Weights of a small GPT-style language model, trained from scratch on English Wikipedia.
Architecture: LayerNorm before each block, rotary positions, biases, untied embeddings, attention and MLP in parallel.
Each number is 500 + 50 x the weight over the matrix's rms, rounded and kept within 0 to 999. Layers, rows and columns count from 0. Numbers have three digits each.

# down: layer 6 MLP down (transposed), 256x96, rms 0.123, rows 234-255, columns 48-95
# up: layer 6 MLP up, 256x96, rms 0.135, rows 235-255, columns 48-95
down234:475473431431520382439470486486469526395442519443466509530507555479531505593486493536453495497503547499510494490499432537507438553545574471480471
up235:543579442422570495470544491457481492420466468563566497552486518488507519563443535610471486546442495398362531480604488459420464587408432563486552
down235:458435444538469555517513523451619545466603487493421470592538460571484528549407477490500425426508499504429495499453576517470429529536528463547500
up236:476533526567533450583445541574571542546425597559522463523530579506479480479469542563435506540499530483498483478488466489441513579477505524557550
down236:556505496619403460482493486479421447491450480447499444538503531500491497526462454555500510499509575529506499484493479528544482446543454458485482
up237:491475431520544403516396489442556435408461558410580552580521509480460524510530464508475585584528516536506537588493498483571473457530453419482491
down237:528644591465527529493515533542487497555478420511613524440452487551595481518523594425526517414457502560514449464516417525553546501479475548560389
up238:510524451519450443515503497497548443414551458460532514507483534451536492504438465457505425574479448585565502588543503501527430449586529561503437
down238:517515527460529506566513496568541511470478443585506439508551430491470424480528480479418486509502537436482388448573590596525506535484436480457497
up239:550506485467530421529447436515510506507442525557553573383491519488419516492571593488608526461401474501537476460583493490503486466569539475471469
down239:691570418558448400495538504472510465471494519440423488503437476488494508549493482558453476468399504503540537562511533550499442489509552477524555
up240:494398480535465431564495522496469393449460500566480382480502514463447522496439573471459453507559451519449394542522538515501552511527506517521469
down240:390502491504487571467437561460467493493493486412458552523526488564521523491571491590625548542548521486473524456497473461448474526570523492516491
up241:447542445468504456567575428549575420371421471424513500512479559456576533534436550427518588485501549446441555559633537518500553453596423470509474
down241:479505550508560490462342569466475442563614551591480498520604479537472468487596423543466440550538522507536504439410424493522517505563480520509481
up242:471503486585523477535493530497532435411464407478476555463490495514584497428427528498480425638462467509467485448490530491531571562567517548524459
down242:420455500521478448467538543528416558523494571410521480493443495538537626545437493507522528483514525477506476498443522537544580451579535464421488
up243:514455490494530457541550448579487536453516552541532497473481500453546494450501489564438572502459518535480448550524521426520397506568446494483502
down243:498456558572510501447430538496517480522553489530460608500467510509477485523533460578517468487452462492481537503513456533430419487498555482450532
up244:496533497501514414559458444449606408385546593470496508510447496426473448457430523531559550582489453458477474501526489469560493570464527464519509
down244:423509609518557448456519584546454547528544435426499511425547439578510543507502506537577458471481522506510545480435468523528509424494525469527497
up245:537569527462447500484479429467582553455446430503529539456537539439442377409347520503543568561518484380468533470640449529435596528474561571507486
down245:587443457583493379562632474517501477553530548450419534469455547525581460602441577496475511445465572529536447508500500608511484521537509572562533
up246:526522527521578476573497524528548475429394509502568544536480499520600497391520436539466509550381542542373481514502582445536513493586518537433420
down246:531455618547473435451462460528486463487587481458449497448457490467388529544498422424576484459576424514570581508491477477554545572478422580479522
up247:485512548480504433467425452584436487576493478589454542554615540527430461524474494536420443516498537561476436482460463539538521523543512532563500
down247:577504589514620499538558438547594529480528531546526469513508479459522507509487448476497426537464576466543480524528474529532544425455485442491442
up248:539534501491415548447507589526501468441542492498490533505550529544529558523472500372505517549519452616503449540517407458571552469511481500551446
down248:437442567520464477477499446432551485576514578479503615497475590540494480479530450479548462522566550495458535595567487516481488574440517452501460
up249:510492521540500462527451504561536521437512524628497473564493489461514472521565436505507528508494467533483455457454505526474457516531479524413495
down249:452502522551482480492447532481527511515552511486534486492499455582522556497469532536551471591542487510534463478461433492454517479462502433535500
up250:518509450522533453525454525598468488535481449503531476522505495517467472496474427536549544495435448496432525522483488503429562457505445471468460
down250:472516554453501525406588470416519457513521572472432467486468528498521530466512519515545469532571515496543428516533470555475472541444539538457485
up251:487529481538582444448485443496567489450471586505614465452582467587514468499484538479475499560557507505453432499557489492435504595450412527466510
down251:515551557497492589550444516548516431514516424489541466440487587545575511476491556471579555480522430485523513520586460434489495500531507520563451
up252:490489487503493457629428564611578439536457588467533453550548396499514472439492562430463609530428522537449496552612524537429464542597530464439456
down252:503450432466643514415483507409600441467468522478467477496541483465534472531561507565633481502538516630525519430415482467504465534515453554558535
up253:530496512477487481567463556539459557409421436483552497489500515492598533482487434499466429589530536504489522535581502527577531490517510500503416
down253:528573531537464559441547510490468434534591491500496486525449520526442499525496514420579455435529542581480461507527531428420489499460514540541480
up254:490456508489536523503443474476436507457527543553453497545530451518523502446522434493562529487523548548546494543591473386506520433553546517492574
down254:449550469533515460441530473559575488464525529421550546521503506480509503515463555461418498509445421517443476483429551517489517550366515523537492
up255:502500451518557452507588482585436463437427497509460445548492506530473324468476547513419455554510363464506538453480421524489545596450511587480462
down255:368480472502580534462539505489544470413526392452461620545366570692741516589528497466582485567498474453497480480487531442492421485430486461432438